python train.py --num_attention_heads=5 --vocab_size=1024 --norm="rmsnorm" --attn_scale=0.177 --init_std_up=0.0477 --weight_decay=0.12 --decay_shape="sqrt" --dataset="wikipedia_en"
Each number is 128 + 24 x the weight over its row's rms, rounded and kept within 0 to 255. Layers, rows and columns count from 0. Numbers have three digits each. The size before them is the row's rms in percent of the matrix's.

# layer 2 MLP up, 320x160, rms 0.0648, rows 88-128, columns 0-159
098:138139180098133152115124136079156119081126126115183116108139149145149134110128119146093147145105111160114128149141107149105137199102113101138123184108103142131128136121096171177109104118113140122122131165146106109071147133142151099116154133100116145134157089123131107111116101120087137132148109133117122140076132158081135137142112077137134101136159173126159098130140097085108086119134140116119143170121088144140130106107153108106091136085141152136148142114099131115132150104162112
100:104137137119129146158159162149145114155127116105074153137095091098116126091117085161119165139111159100158119110154117140072142200135168122102127148151150119127144135117130098165169094161162140089116145101163120148112180110148108127119135140132148124117096106144167133127121144104105117096108138131122101165158057142132131154087129148124133129135102154151116153097153129124126134186183130126142132121137119110092157107146130123128132112084128115097122132115113157130137108152147156
104:140151123129134132142143131145126119141161156157105110168087154124175093110133116118096134122153115136144183112158127119117141105129149169135127135145058058132144118136099090107156110101090138158126115128139131135148119104123158087121103159130142136108094056162135117126165113112124102116147124112114132130140151104137108124106125138082111121137140103150108151133159131100134126145137145132133132112069199067113097146095155078105121102152109118142119148114103110100129145125134163
103:095079112145121129135157088090088140125152090100132107102115139182134132122090091086136167104139141172150101136118102124115135138124160116119156094111128101101126140116108173130109140139122131151115086138169116126100158089177161107156087131109148116140151147119172137121135142151144107135157148169148128143147116107148108134131139094116121131142110088109087084122147140176112104113094126146133175099131142151136095124104125109067137162148101125110146129156118115112178120109112126
099:177088139120120124100106091164148106150114148191144113146130098124201157125150123071137117111139156124138134130125136099093169138120119133125134171124120141109162128098096137122136073124128094156152143146170144150119108119141159105121155159123162134132116139164141128087147138157087150125156107148135131103167108148124107153124100093150133155149151106120136135092144079125086120137096136092112093157126173115134086150121111114156148117099134109112122104140138080099127137114106102
103:136117120093121146118129128153082166104125112116141117116123144183116136137120117142149105142122136135091121154147096113147176157101099151141068141145103165111202107145163140108086180148111130126105130108137139154118141100151097158133116151147063072140146170115112117146128135101106144136128155123120117160146080124115118115164125117139179156120144053131132137132158125143141138169143127136089103116106118143110091184121127141109098133133127105131143100107113144131141125137114146
098:087107149158131159143173170110116160159123114124156158114112124147114133101164138133080127188121108112132119104132166157142133170123115105153126128138161154141104088128098117135106115144133088121158124127101115159157074119103154127111105124120132154126137141134131142194141156094176109113120143101132105130136125143162110145114148139132113149096089103143103172163152143166124117109107144128152116113127124145101157115142123134097195148103126101087136131163149131092154128098190120
094:111144134130164140158112118133119107104112118174121136109121131156131136116145089201151127137159157117137102135133145124147129159172110149125111142165082081123114091149164147081155135143106089118115137124139130092182145133121128118141186156149159123127114120110152109111101172125093150163136149167133136115149131118103133111093142132142174157205156140156149133104198160088122126125155098147141110139120138173133122129107113143121153158100140087137125130124136132126145130107135138
092:142127116123108125132092095092144136078149111131146098087141144133147141155197149130130099101117125168086175139100120142163080100126099126129164070092106166149151112152136087126164127131086136138098122135127111113095144130171136132145151128178126145132119134095122110135101126091121119098134154123133142094150123096127163127136085144133139137138106127113118094162127162117141143115107141142135120162146123150116138123141134121154095127118136143129192150107163162125049148140142146
096:112096103088155104161111136098099105095159182154122117128124106127119106128141108122156132134101168117107124117130113163159144155131076154112158120106122162151139144122138171123133162161135101134154075132073136102137144152127178153146127093126146107136115106155152134143107102111114143148133129100121101161122132185113117143119074153122150124138098162143147102157137152057128146132116147110151119094090116125125125096132087123113135079150094114137146130136174143144171130151141111
102:121114108092073118173174098140130148178127123180139125125094177123127149130121156183083114107104135177086094111098122124133135162124164142111148136138115132110147119118069126113109146143087119159124120068151150122138121138137095136161108131136146123142129116119149125122139178091113121112137159115164147133134090103130100127084107110124137113128117114127113127118153141161115169127159129096141091150142091084077140131120116104141104156081112109131126127174148124119133120137100149
103:111126181136159133158110149084155166125102087124141198108165154173115110116135169117116102160146107139128117164154147123125109139128076070119135146138149106146087158146193104132113120091144109122147163110129105117091135118095153151143130114128114122141135149171117099147116152109094131145147141158135161140146115129104158172112095143153102122097144091115138098114147111133128091098123141124128104129138088153135133131163140115080131163091153133108127143130157133099100130101130105
097:151133129141140155123134098134114142128123162103126121095132100147182163105157088133121097143127137158136095112172152159115135137181118066124173107126112140154163109090110127152121106153117143144135094158139130101128119157132108133118089079150123112137112120153093114138132127126118139057087138149149140136111113143110118169146094145150139137147130130148097149158098158141138062140132082155136125181112136120112160141154119135136113136161176157121093130162141139114093129160138085
104:122122097105110144141109151108079126127153141134109120100145120137150114189143119103122130129102140105135086073096121137110167136153093158151114165115114158154154131151149140099154104151161095110129171119153118157142090130190090128102128122145141105136122120172142132126127144151115074132112096146083148133101150115132109167102117110112111160122112156140132140116150104134137154173123135051118089135115139147082146182133131134154144112130117125131135126189145148120117132107141095
096:099127093174135133107115157112096153170120121130140102167111143089148128131101165113106147119176095147170120146093124098140134104094073104164148067104133155121093138090091134129130125128130149080093160131195110158140116125106112093093138146107118132162132114123106120114144103146123158117124149110125125149105158164155119101134147146120137175097143124089110135146133097107162122134165132119123142118160149128137153100123096182134089128139126110115120126141148117128081137157128094
109:125126122167118121153102093082145135142120129142136132168135152138114113141110144106091139187116107102122146126094094086120144126114115098124106089096120108115100154181129114148082072141131182150121154109119173133097095136159098144146126112133131087122157128142112094120108102144110106127114156116134125136147107139106208134135118123089107144156121147135103175151109155180115126139117108168091122141135132108092108163080134132135176126160106127105124111127136159133133156130126103
097:151130102117095145103161118126099148148102156133150153141117140133135094147094104115138093092067148125140133151082100095136119115131078106143112110110152129084118172137134117128122109139105123162096172165117130121149138156123129150150139113130141092152073132090102131108104123174108126183183109143126168132112110142120112135158129093115150138106090116128065128128099144110086133134151099112151142102134131091129130119143100127154146149153100150151153128154098166089158113146104107
092:157132179162120135181137166168132159146178127140127152117111157118133143121110133094118126123111119158144165136128120143077120114106091139122104133121115168122119122133137153132144089137106150122133131137139147129120110137166207154112073111138163120170129132158135166130137113070128140128135147155107144194145149123104132135161136109123115148145156115155107078096129134122110143107133130127176121140154143094100173116140136084164105144102134095145079104143123089123133109132127167
096:138152091134149135126142109110180114111098137127107125063131145140139178082130112163150105098126096154103120128150112142151128126112156161095107107115102096111082080135105118149174131096135129195121127132127103132144132132169100145123105075132095146138140115165105107113161121109100130129108174100176117139106126121113092107123159141116161129112146163159115113102116130140159154144183098126133124138139103160111104104086118162120145111086131110116130113128123178132138096123110133
102:118119167126131200115161155142120110108163094122129134151121108167098192149120132133119147120127165117139166176118143135126133164125101130144149155128139123155109114164112111081114123140152119154104151120145109132139146133107119126120161156112119097133107128157077133153148121134135143150167127103127065091133135120078199103102080124125142105142121135119153154109095084134149108139141135121148130153108135115142112196100173133114115137119131126174121101131159140148099091121134105
101:128167140119118096138119138122134178169148115124112153116101133120112165105159132141151155136172125116156097106156129119111118165162130092128114117134191093161121141118078102185129110142125169079126109149122135156098114148138123136092140134119135177155136135119175130108108171116149108115109131122096121153122147134135133140090152149141140117131139152134141091136130052145112154156144106143146133125136144160164138162148131104121120172093098180146153118127171123126118158155098087
092:120135117092136119149147108121126140111081116148077118102112091079132113161097127183113168128099155176120103139134128162166101114090119130115120134121167159141117125134134185084083163091100137133125127120126093092147102140080089161099092085112110123083149120159116094153085110151128142132166115134131164133119127118125125130116150131140095111132112152159110112108088103138099178111114125111148157123142137120130133072141129138115170147163138135130155137152112130104130137133133105
096:121127113144135146194148116128098124106108138139129131158106148106107133158095122130117104039125177127117108111156125128108094110142131169137155168181139148152128165172104133142135098156132144136111155094126157109117129139155137117171140142091134149170102104105102095158103105109157108096116134118099114127121133121123139109133132146117112119148139095142099096063107103106112148125115138139134158167149113161079166129127144145144084090131152158159135152160124128120080141126140133
106:135137174149104138124154135139094151097158150121073137135136112158098177136134110116158112131113118104136131118141168122145117156109108114099136151164164126145131120119133152131193077141157139097136151091125121111102141170151181118133087163173142179149105146132108118149106109124166080156108121108141128135143130155159091121132131114159162101145127113107160152100128066123139135097133125126147129131106091130122143066129120143096105128129102133105116151131130135184156105114111103
101:117122111124128159140140146158119106157152127119074128091120116136132122138160147154132092156070131120087129159116132126105135141156154115117184113183135125101162115104178108134132159123147099136104130085117113127118110142093105126072132119129161141120154123102119142083155131105069175112168154147119135094104108156145122126158075091113131121154142145112115105129134121146102119092141092116094137147131150187137094092132162138109092131120118137165109118128109108135106107104114089
097:159158105149122162107106161179124154127158140163120111124127140106170124180131111090140140131126118097140093134148174121109126067145105162142175122152164145146124112184128133132189122152125121127141119103127139139147096116161102139159078127118106150146104130162168113108146143149154124150148118122130127123139171112146111144142123125134060122117113158124177113180145141144121127090117130093115163138100155145151160139158119136116098137159121139121115161151121070131121139091125138
088:107100126126084117117129139148161126115116171133119101139123149078143102137157059125139149175166139143151112140118120153153124108107123118092138089117119121135086086117143151116141109127137086113112141112164129108095181124083128129124105106162105149108131158119136122147127132100158112165124162136117157109117128145163102177104164117153147092141138164156177093110145117101161103101151090120125109176120139112113110102083123109145122092120139117122148117152083109135098079119135108
099:157162119140132076124132143161102176092126128144089119157150082148117111113144129092164150086131145162128081104138150113144143170130146116125113126153117174142092113149138133118112099150130133109124137119117147111142119096125160113161125090108107130186159169169154099177176140119117143098145108129126153165146151088117132098110114119128100112076110090146167112143160134130144137157128122136111102118144115100093108133137144153155100126128137168169142121128172124126167148092145140
094:105116147099087128100157132124122139084125128099134120083160139155097129103176123166157126105100145109145105095126169130142128125137054092158105061146099123128150090128147143121117129136135148147094148113143089119113106120160115123157144125093117116132102113099107144097120085144138122145117170124136085129124128152123102087138134129162145121120119094138164186110140139155127125114103144114163135136149142123105096128157104105169149163130190142135137118156161157127095151133090111
103:152114166087150141197164121119094138109125111144153084144123154118141128117152147145085093162117137096094131085106165148130082147159146178119141108114142113143142174168085092110138138135112113146128147128107154160109130123134167140150117093143098107173151132094123130123123185138135110144113169117133145139137175111154161156102111112153125136116141137135101157148166123087117123112170113069123134107157107105108109145123129122154118114134111144172108148125124145138152151143099138
108:112158130100177101115162124151135126094153118144144122153131128140151159116149155093137106107128089137148114108136110153139179143100151136120099091131105087175170125111149140120148139144098135133117147120151138123171140108134125139163082111119115100104154081146095127171134166123096139201119162134124118080146110108150153128088095132131087091111137104109131130119117133065147123144129164102133143128156141148155124174120157115106112083142132076125112121143138149120142101102101150
099:154118111128113129152118108102142146139132140154127112149133149118102175124107155110109112137146067153119129183131121104160116139128132115139119062112135143159083115127088153152120099108141091145138160109111158109144146115143129124128103156109114124150167162129156140055176094134113140153152153134117139115103170171125082103109114120100129109080178134122145077150079125107133126105125150107116121118109170104124079132123159176142106119145168126135143118135131136140147124091147124
101:139134169128149140143144114112124095058089129088096084129124126134166164104151114146102167142172157117121197134147151121081092120104148084128132144156131136114136104170128114121154099127090130121160107105120099085150112151129156145124116161120126081120111174136065096117108166121108135114169119134148155177134103145107133132114129138156120130101113159125126128133087151097117132104074100090124134142124115154123132152125131102164124124154124151098133118136129158139135144117137144
094:110093138099139084115133130164151123160122160160141139097141131152134126101178140114144142105142105176141071140132169139119116111161147107115122144116131138128128087134130132136139099065112144146110096083141129085105102097150125121117104102127097155141146153141130109119139110114165130094134106144116138095135126146140088115145118131133100127107127165098140135165081115117155153144086128069167122171143107172089127124156110116119104156110138129119142080096122136149075083093121104
095:080118154094124112100092142139148177143122106122140095145127097157091112117124118138123169098097110141104153082060152126161122146162134114143145124071075122098117121144172111153128190139117154095135128150121134170161115125129123176135144085110187123116126121126090136133126140133134123162098124152147152119112132109152123145108112136143150102129137083106120135197127160111100147175130162153130143075122134141139119164137131135122147156153140136137110119118116111133125134145108149
097:175093087116150103117099078127163099156091120154099111165116125103129095097111109146122084113137138149110109149123109184135116108071091116158130108121123149114161114151122175129132115126149116163161131170162155130136098118100124120103130115157126147127111137172151148117129140164142116095131134143178205142116075119156118097141121144174113113176089122117130146117146143144139162126132109154102128132143147160112100136162124116109110080117134135112159151119106141143118134119124116
099:139121081088121173086154128090168117136173155060082113147166124140117127111123112142139150160097185118116120146120112133119115152150135088159168157148124128117119131136108155139149160105156087135161117118104142109160154138114133126156126149154131147112120113086125110126086111127140127120151105133130107119119107134109136131117171143159110115141130198151182143089112161140149141174112124128092102136103103145143135139131131144092089107144167119092139117105102155116117135145165098
101:131149135103126161137136121095135075123165133173148117145083145117150097158116160137146112149097137149107138135102116108121126131109187114152142166144140147141082128107097129160123123121109142186120150140138139118121140142099120137112135122162151162143110111121144145193141115138175136125119134103109127133082148157146152134163119127115131128151147128133099124165155144141140165183164178113113108135129123125130080110171119117163094103118158154174123078175139173161101109124149123
093:178168117143097128105141144074109124158134128129141099141108130152090118103129117182160163157110109140144152106120105081155140128103113088124139129145139122134090152141083118114096158152128119153139117133126126105133128159153110093099132153128118123138104096112117134166120143116162111108084141096119122143115115155122148111167142109100107145123162107106150165154132138122148203140165156106101086111137105136120089121130133117137171169076154140134181094100109108152130152152110148
101:116134150154150105144099107142112125173105136125175138146147144179127130127116139142122137125097122154141116137192150141122102140123148133090177127152127127147140136159115113129110161138152083118144114090110112097113182109087158123101133123130103151093100132144116163123142121143118196126119120102118131142135132180127117163080084141177131111137140164134084119112117100137122112179121162128140161116145119161110123130114121118107120093160131152164085080138108111152125073105121161
109:098101153141171138109111153143135095133132136115125129155125104149125145147142147136175131127104154123147128120125124125138121154110132100133123154109130133177126130113055099164152128130148100090181157127098176159099118154108112148141101131156120118114122144098095109140155122143160114163138165078067096159099122109143090114119119143115105092135108111153113176169153116147106108109117136130139146156143109091123153090141121124097108116131182163116156151119175146113118179092142126